Weights of a small transformer language model.
Size: 14 layers, width 320, 5 heads of 64, MLP 832 SwiGLU, vocabulary 14193.
Architecture: RMSNorm before each block, rotary positions, no biases in attention or MLP, untied embeddings, capped logits.
Training: 649M tokens, 9900 steps.
Each number is 50 + 10 x the weight over its row's rms, rounded and kept within 0 to 99. Layers, rows and columns count from 0. The size before them is the row's rms in percent of the matrix's.

# layer 8 MLP down, 320x832, rms 0.0446, rows 263-313, columns 704-767
101:53 52 54 66 58 44 46 49 49 50 51 64 50 52 35 60 51 51 50 61 46 49 61 55 44 57 46 72 32 38 46 44 49 58 57 38 47 41 50 33 49 49 55 47 39 36 47 35 49 52 52 54 48 58 58 45 37 48 51 48 54 33 68 42
099:40 52 43 24 57 55 50 60 36 65 64 58 59 42 60 38 64 55 61 47 35 53 46 37 41 55 58 53 44 52 73 50 41 56 46 57 53 35 58 50 55 49 54 68 54 57 50 63 41 51 55 48 47 60 54 54 51 52 56 52 61 65 45 44
099:45 58 49 61 52 42 50 50 57 54 42 53 54 36 59 43 47 52 45 49 34 38 51 63 54 45 74 44 52 51 45 61 58 54 59 59 47 62 72 59 44 54 52 52 39 56 61 45 58 69 56 64 42 44 33 59 53 45 64 43 52 36 55 54
100:50 47 46 47 34 62 63 54 67 35 49 48 65 37 53 67 71 49 24 53 51 56 52 13 41 41 39 30 59 54 58 42 51 54 23 47 49 31 69 36 54 42 60 57 43 40 39 47 52 44 37 62 39 49 56 30 24 66 21 52 56 51 50 45
098:27 60 56 49 51 46 40 40 69 47 50 61 52 79 58 47 54 36 71 53 59 62 58 39 49 60 45 57 41 52 54 59 22 51 40 65 47 58 44 51 49 39 44 55 35 53 17 47 47 37 40 44 39 45 64 61 74 61 56 47 70 47 51 60
099:56 59 57 45 45 47 46 33 37 59 58 53 58 55 57 57 57 49 51 29 53 54 60 69 50 31 48 45 43 61 49 56 27 50 46 53 34 40 47 41 58 37 32 47 54 55 60 54 56 36 28 44 43 43 49 42 58 52 55 39 55 20 30 42
098:65 60 61 50 53 73 59 51 61 52 39 56 44 55 45 35 44 49 43 47 40 42 41 22 52 35 50 50 55 55 48 67 46 40 78 58 60 43 47 71 54 47 53 47 71 49 52 47 51 36 47 51 62 52 45 35 64 32 42 53 41 60 42 56
102:43 41 33 61 50 47 44 48 58 61 58 51 54 59 54 47 51 47 38 40 29 47 54 51 54 52 25 25 49 44 38 37 56 42 46 37 42 56 47 48 48 60 43 50 66 54 58 45 53 43 55 26 53 38 51 46 69 56 35 40 48 63 34 37
099:31 59 52 52 56 59 43 42 56 56 37 36 37 50 30 55 58 49 54 69 35 44 49 31 43 42 39 46 47 32 66 50 52 55 40 52 59 37 37 52 51 44 59 51 78 24 69 36 56 57 72 53 54 42 35 41 44 46 53 52 48 62 54 53
103:76 40 57 44 60 51 52 51 43 35 63 60 52 46 43 55 70 34 51 47 56 57 36 46 37 22 46 66 33 48 45 55 48 63 64 68 66 39 48 42 56 51 56 60 45 47 48 49 61 53 48 42 44 66 78 56 55 71 65 59 72 39 42 60
101:56 35 53 57 62 67 44 50 56 53 48 55 52 53 49 55 63 48 58 54 65 59 47 44 41 63 63 54 41 47 38 38 25 39 32 59 42 62 50 42 55 47 44 66 51 56 45 59 37 35 60 55 66 72 50 50 53 35 11 44 52 68 41 71
101:56 57 53 46 35 60 60 58 52 38 42 53 69 68 51 62 29 47 51 45 47 40 47 73 57 69 43 64 55 62 42 26 57 36 53 52 47 41 47 47 41 43 42 40 45 44 46 34 57 48 51 49 39 55 47 34 58 43 79 63 65 62 52 51
096:58 45 60 69 58 59 43 39 35 51 41 46 32 44 44 53 41 61 62 42 49 47 58 41 41 49 58 44 40 43 37 65 44 43 45 27 44 49 42 38 49 43 63 55 61 50 50 49 51 57 42 37 58 69 50 48 49 66 61 41 41 53 48 63
100:66 53 63 61 52 59 55 45 49 41 64 56 53 41 70 49 47 35 49 51 66 42 39 52 41 75 41 43 56 39 68 46 63 43 69 64 67 65 42 43 56 52 70 33 79 50 38 79 51 43 30 63 50 41 54 54 43 45 60 61 51 45 63 56
097:62 67 47 70 49 62 57 61 39 55 47 37 63 48 59 56 53 45 58 54 38 50 47 60 35 55 61 43 24 60 52 51 69 56 58 59 65 56 63 58 54 46 54 50 54 62 44 43 52 64 45 51 58 43 53 75 36 52 56 54 40 37 52 49
098:54 41 53 65 30 33 35 52 52 66 63 52 45 45 48 52 43 68 50 33 49 62 49 51 70 48 58 34 51 42 48 44 49 49 34 40 37 42 70 48 37 41 54 45 58 61 42 70 47 55 60 63 44 59 56 59 57 45 48 35 57 57 50 46
099:61 57 26 49 66 48 52 51 34 48 50 43 46 55 57 51 49 35 34 46 48 52 47 44 64 52 45 53 55 39 58 59 56 39 73 48 60 58 60 45 45 33 66 57 59 52 42 55 43 42 69 62 49 50 67 39 42 50 42 34 47 40 36 29
103:48 46 40 63 62 46 39 50 48 40 59 43 44 45 54 32 42 49 48 51 41 52 49 42 48 51 39 43 46 53 56 52 34 56 74 44 48 55 53 56 48 34 58 34 56 46 59 57 54 62 66 44 52 48 29 53 50 39 45 46 55 59 45 54
098:46 56 51 40 68 57 51 63 43 37 52 52 63 51 44 41 34 49 52 68 47 62 53 52 44 59 44 42 43 42 49 57 60 33 66 63 61 50 57 35 58 56 53 30 55 58 51 54 54 48 58 52 51 42 42 69 62 49 38 56 55 42 61 60
101:31 42 59 51 41 55 49 54 37 60 44 35 40 46 37 53 40 51 50 56 49 42 56 60 45 51 68 43 36 51 44 56 55 54 48 32 46 42 77 49 29 64 65 65 51 54 51 38 46 50 50 56 52 35 41 63 41 50 71 83 49 68 43 52
100:60 56 50 38 62 53 69 52 57 53 53 47 48 45 62 56 42 49 58 58 56 45 63 46 32 77 40 58 48 55 43 52 52 50 45 47 46 52 67 72 41 57 66 34 41 42 56 73 42 52 53 54 61 83 43 24 53 52 41 40 48 44 38 49
094:49 56 55 57 35 63 62 47 47 54 33 43 54 49 50 62 80 47 54 56 39 47 57 48 53 39 33 53 48 40 49 29 53 39 49 52 44 38 47 55 38 52 48 56 42 67 81 36 49 36 43 47 53 47 58 50 60 69 39 46 41 47 51 52
099:58 49 69 56 43 43 39 63 46 62 64 70 37 64 51 61 56 70 60 46 54 47 55 49 49 25 33 55 74 52 43 45 48 53 56 52 54 50 64 59 34 65 53 40 53 37 46 61 52 50 40 35 42 37 59 44 54 58 63 62 61 50 63 47
104:68 58 37 49 50 64 53 23 62 41 53 46 57 46 49 17 49 44 52 46 58 40 54 45 40 54 56 57 47 46 51 39 47 58 56 67 40 49 57 47 65 43 60 48 69 54 44 43 53 40 53 57 62 40 41 42 57 56 40 49 52 39 35 51
098:52 50 45 37 54 59 43 71 35 77 34 57 69 50 48 54 59 60 50 51 40 50 77 58 48 43 33 54 56 47 62 54 41 56 68 58 37 44 64 55 36 59 63 72 62 57 66 57 50 42 65 31 40 28 43 31 64 56 62 48 61 58 49 61
099:48 46 52 56 53 70 50 59 47 56 43 63 33 49 62 58 63 57 40 68 54 55 49 34 51 59 35 53 66 39 49 46 52 63 49 46 37 64 55 47 45 30 67 49 44 57 50 64 42 44 58 60 50 52 46 48 66 42 61 40 49 51 62 50
097:40 56 55 43 66 46 54 65 56 42 55 43 51 48 65 34 72 41 71 48 63 64 61 61 50 44 51 43 42 60 45 39 77 32 32 46 43 64 54 47 36 49 55 73 54 50 45 42 55 49 55 53 45 43 49 42 43 48 54 38 52 44 61 48
099:37 63 40 51 55 47 44 52 47 61 54 37 48 50 55 39 50 36 57 55 49 42 33 61 31 30 52 55 40 48 59 49 57 51 63 40 37 50 51 49 52 66 43 33 54 50 38 62 47 61 71 40 59 58 42 46 47 60 52 51 31 46 54 29
100:37 62 36 45 43 45 47 52 58 33 48 53 43 61 53 59 50 55 56 46 56 34 44 62 48 40 38 51 49 45 40 61 48 48 43 43 57 43 33 55 42 55 54 51 57 62 48 56 57 47 45 49 58 74 66 46 48 56 62 46 32 42 58 50
100:30 39 45 46 50 56 66 47 46 75 55 64 52 44 59 48 46 56 49 38 46 44 39 37 40 44 46 71 42 43 45 55 55 57 41 55 44 44 36 42 50 44 48 46 46 48 52 52 43 28 45 55 52 66 47 47 64 37 43 39 36 49 41 71
107:42 40 61 46 43 62 37 55 50 43 40 59 44 47 47 57 50 51 56 52 38 44 58 49 50 52 65 56 29 57 52 44 48 44 41 58 44 47 52 56 44 57 51 51 48 44 43 58 58 41 55 66 44 50 41 55 36 41 40 41 42 57 55 50
105:52 48 42 64 60 48 37 52 53 25 53 68 44 66 44 63 45 50 55 50 33 53 53 57 45 60 30 36 55 54 59 44 40 44 64 48 57 55 35 49 53 50 33 43 62 40 66 52 59 63 54 63 56 36 61 28 61 32 62 37 53 41 53 25
102:48 48 51 62 51 40 57 40 56 37 46 60 65 50 36 64 16 55 56 53 43 50 49 45 58 42 62 62 50 51 43 45 37 45 58 74 43 43 44 64 59 32 34 68 38 42 48 59 60 61 46 43 72 66 43 39 52 40 65 47 36 37 39 59
101:52 58 39 44 51 45 48 45 32 52 56 55 50 42 55 54 48 58 54 49 51 58 50 46 52 78 79 46 51 38 63 26 63 47 49 36 40 54 57 44 56 51 66 72 41 52 65 38 48 48 62 47 50 39 65 31 42 54 52 62 38 50 60 44
098:39 36 38 37 49 59 59 60 43 58 48 68 55 53 53 58 48 49 60 50 66 61 43 47 40 31 59 62 33 58 51 47 55 45 32 52 56 61 36 48 39 42 54 51 59 51 56 38 36 49 40 61 71 65 48 62 57 39 42 31 47 45 45 44
095:43 51 47 48 40 33 63 78 46 33 64 39 49 52 52 61 46 64 54 52 62 61 38 54 47 57 40 60 36 60 34 56 33 46 70 65 42 53 53 48 62 33 51 70 58 58 56 45 59 45 49 38 57 44 71 40 53 37 41 44 66 64 40 46
101:51 37 45 41 66 48 45 59 63 50 46 37 56 41 59 39 67 57 55 58 62 61 45 38 52 40 57 51 47 65 46 38 45 43 56 47 45 52 45 46 36 42 53 35 56 43 51 38 60 34 48 33 61 47 70 35 34 37 51 35 43 35 60 45
098:42 57 47 59 58 43 56 47 47 41 51 59 41 39 53 54 63 67 42 39 47 51 43 42 41 47 38 40 52 52 51 69 64 54 43 55 50 53 38 57 55 50 54 52 63 45 46 57 45 54 35 38 70 52 45 55 49 42 48 56 61 54 59 47
101:60 30 52 43 64 31 46 50 55 53 40 49 21 37 67 58 47 48 47 38 42 39 41 67 38 52 58 31 56 68 78 51 56 56 53 55 58 54 47 57 48 50 52 61 43 43 39 42 51 46 64 34 55 49 62 47 54 46 29 48 53 60 46 55
097:46 51 49 54 50 63 39 50 49 36 37 30 43 52 47 58 51 67 50 44 58 57 43 51 59 54 42 38 68 37 40 60 58 48 61 36 52 48 41 59 32 54 52 56 39 45 59 58 56 58 67 59 43 67 52 47 56 45 79 47 56 52 44 51
100:47 49 61 54 55 65 55 44 37 51 67 57 54 66 51 60 60 38 47 61 62 72 66 82 55 39 50 54 43 37 55 38 77 52 43 42 54 49 45 28 48 52 40 36 53 74 43 49 44 63 62 47 40 53 48 47 35 32 76 47 34 65 51 51
100:47 53 47 39 30 29 35 44 71 54 66 44 49 52 53 49 43 48 59 61 49 60 49 38 38 36 46 47 59 48 37 51 45 38 43 52 53 40 43 29 46 44 63 58 51 34 59 39 48 42 58 61 48 62 50 61 62 54 58 39 41 43 46 49
098:19 71 61 48 71 63 67 56 55 59 46 62 50 48 43 41 58 59 52 49 53 54 45 52 44 25 39 41 46 61 48 41 53 49 49 56 37 53 35 51 50 60 42 38 53 70 49 43 45 75 79 48 45 51 28 58 44 53 62 62 73 54 32 56
098:59 63 56 55 43 63 43 36 41 40 60 50 40 32 46 51 54 51 25 57 51 37 41 45 46 66 63 64 65 51 41 59 40 43 32 58 52 74 48 58 49 70 40 62 38 71 46 45 40 43 50 45 38 48 56 54 51 41 51 60 40 37 59 38
101:57 54 47 53 55 58 35 61 41 54 41 52 53 67 30 62 53 51 51 36 53 52 44 62 62 31 66 30 50 57 39 57 29 45 36 39 46 48 40 61 38 46 39 44 58 48 55 35 41 52 47 60 39 56 61 41 47 39 45 57 45 43 48 56
098:54 55 39 55 61 52 53 61 84 61 63 44 46 33 38 47 67 43 47 40 51 45 56 61 43 33 52 43 55 48 49 41 52 38 51 47 52 49 46 39 62 48 54 38 49 47 52 68 51 39 48 71 50 46 64 51 48 50 47 51 65 54 40 68
094:54 53 41 42 52 60 49 59 64 61 55 41 50 45 68 61 74 40 65 58 57 51 62 56 55 48 49 45 47 45 70 48 65 60 37 54 34 35 46 37 59 51 49 43 39 56 45 47 58 45 48 68 52 67 61 54 49 55 47 43 46 64 56 44
100:37 41 56 54 69 65 27 31 42 41 52 59 70 42 61 48 51 50 45 37 51 30 45 46 58 54 56 43 52 56 57 59 52 53 41 33 57 39 60 51 48 41 42 35 63 47 70 46 52 35 46 54 47 32 53 38 46 52 40 46 52 52 79 47
101:55 41 43 70 43 35 63 57 42 38 39 53 54 62 42 51 46 54 57 54 55 48 64 58 56 38 49 64 49 51 43 60 44 48 45 50 53 59 55 46 63 53 43 40 67 48 40 52 44 52 47 64 24 39 53 60 56 54 48 50 53 50 40 29
103:48 44 55 35 45 40 43 60 55 49 45 54 49 60 51 55 60 47 41 51 65 54 52 61 63 39 58 54 43 29 59 49 42 39 29 52 58 44 44 40 48 44 60 81 47 44 36 61 56 56 44 39 51 37 40 39 62 46 59 37 40 45 48 50
095:45 51 51 41 52 53 53 63 24 50 45 53 66 60 58 38 37 42 52 57 64 52 45 53 42 57 53 72 55 53 64 44 49 58 60 51 59 44 57 40 42 48 42 56 54 43 36 52 52 55 44 37 52 66 45 56 52 46 60 37 56 45 56 46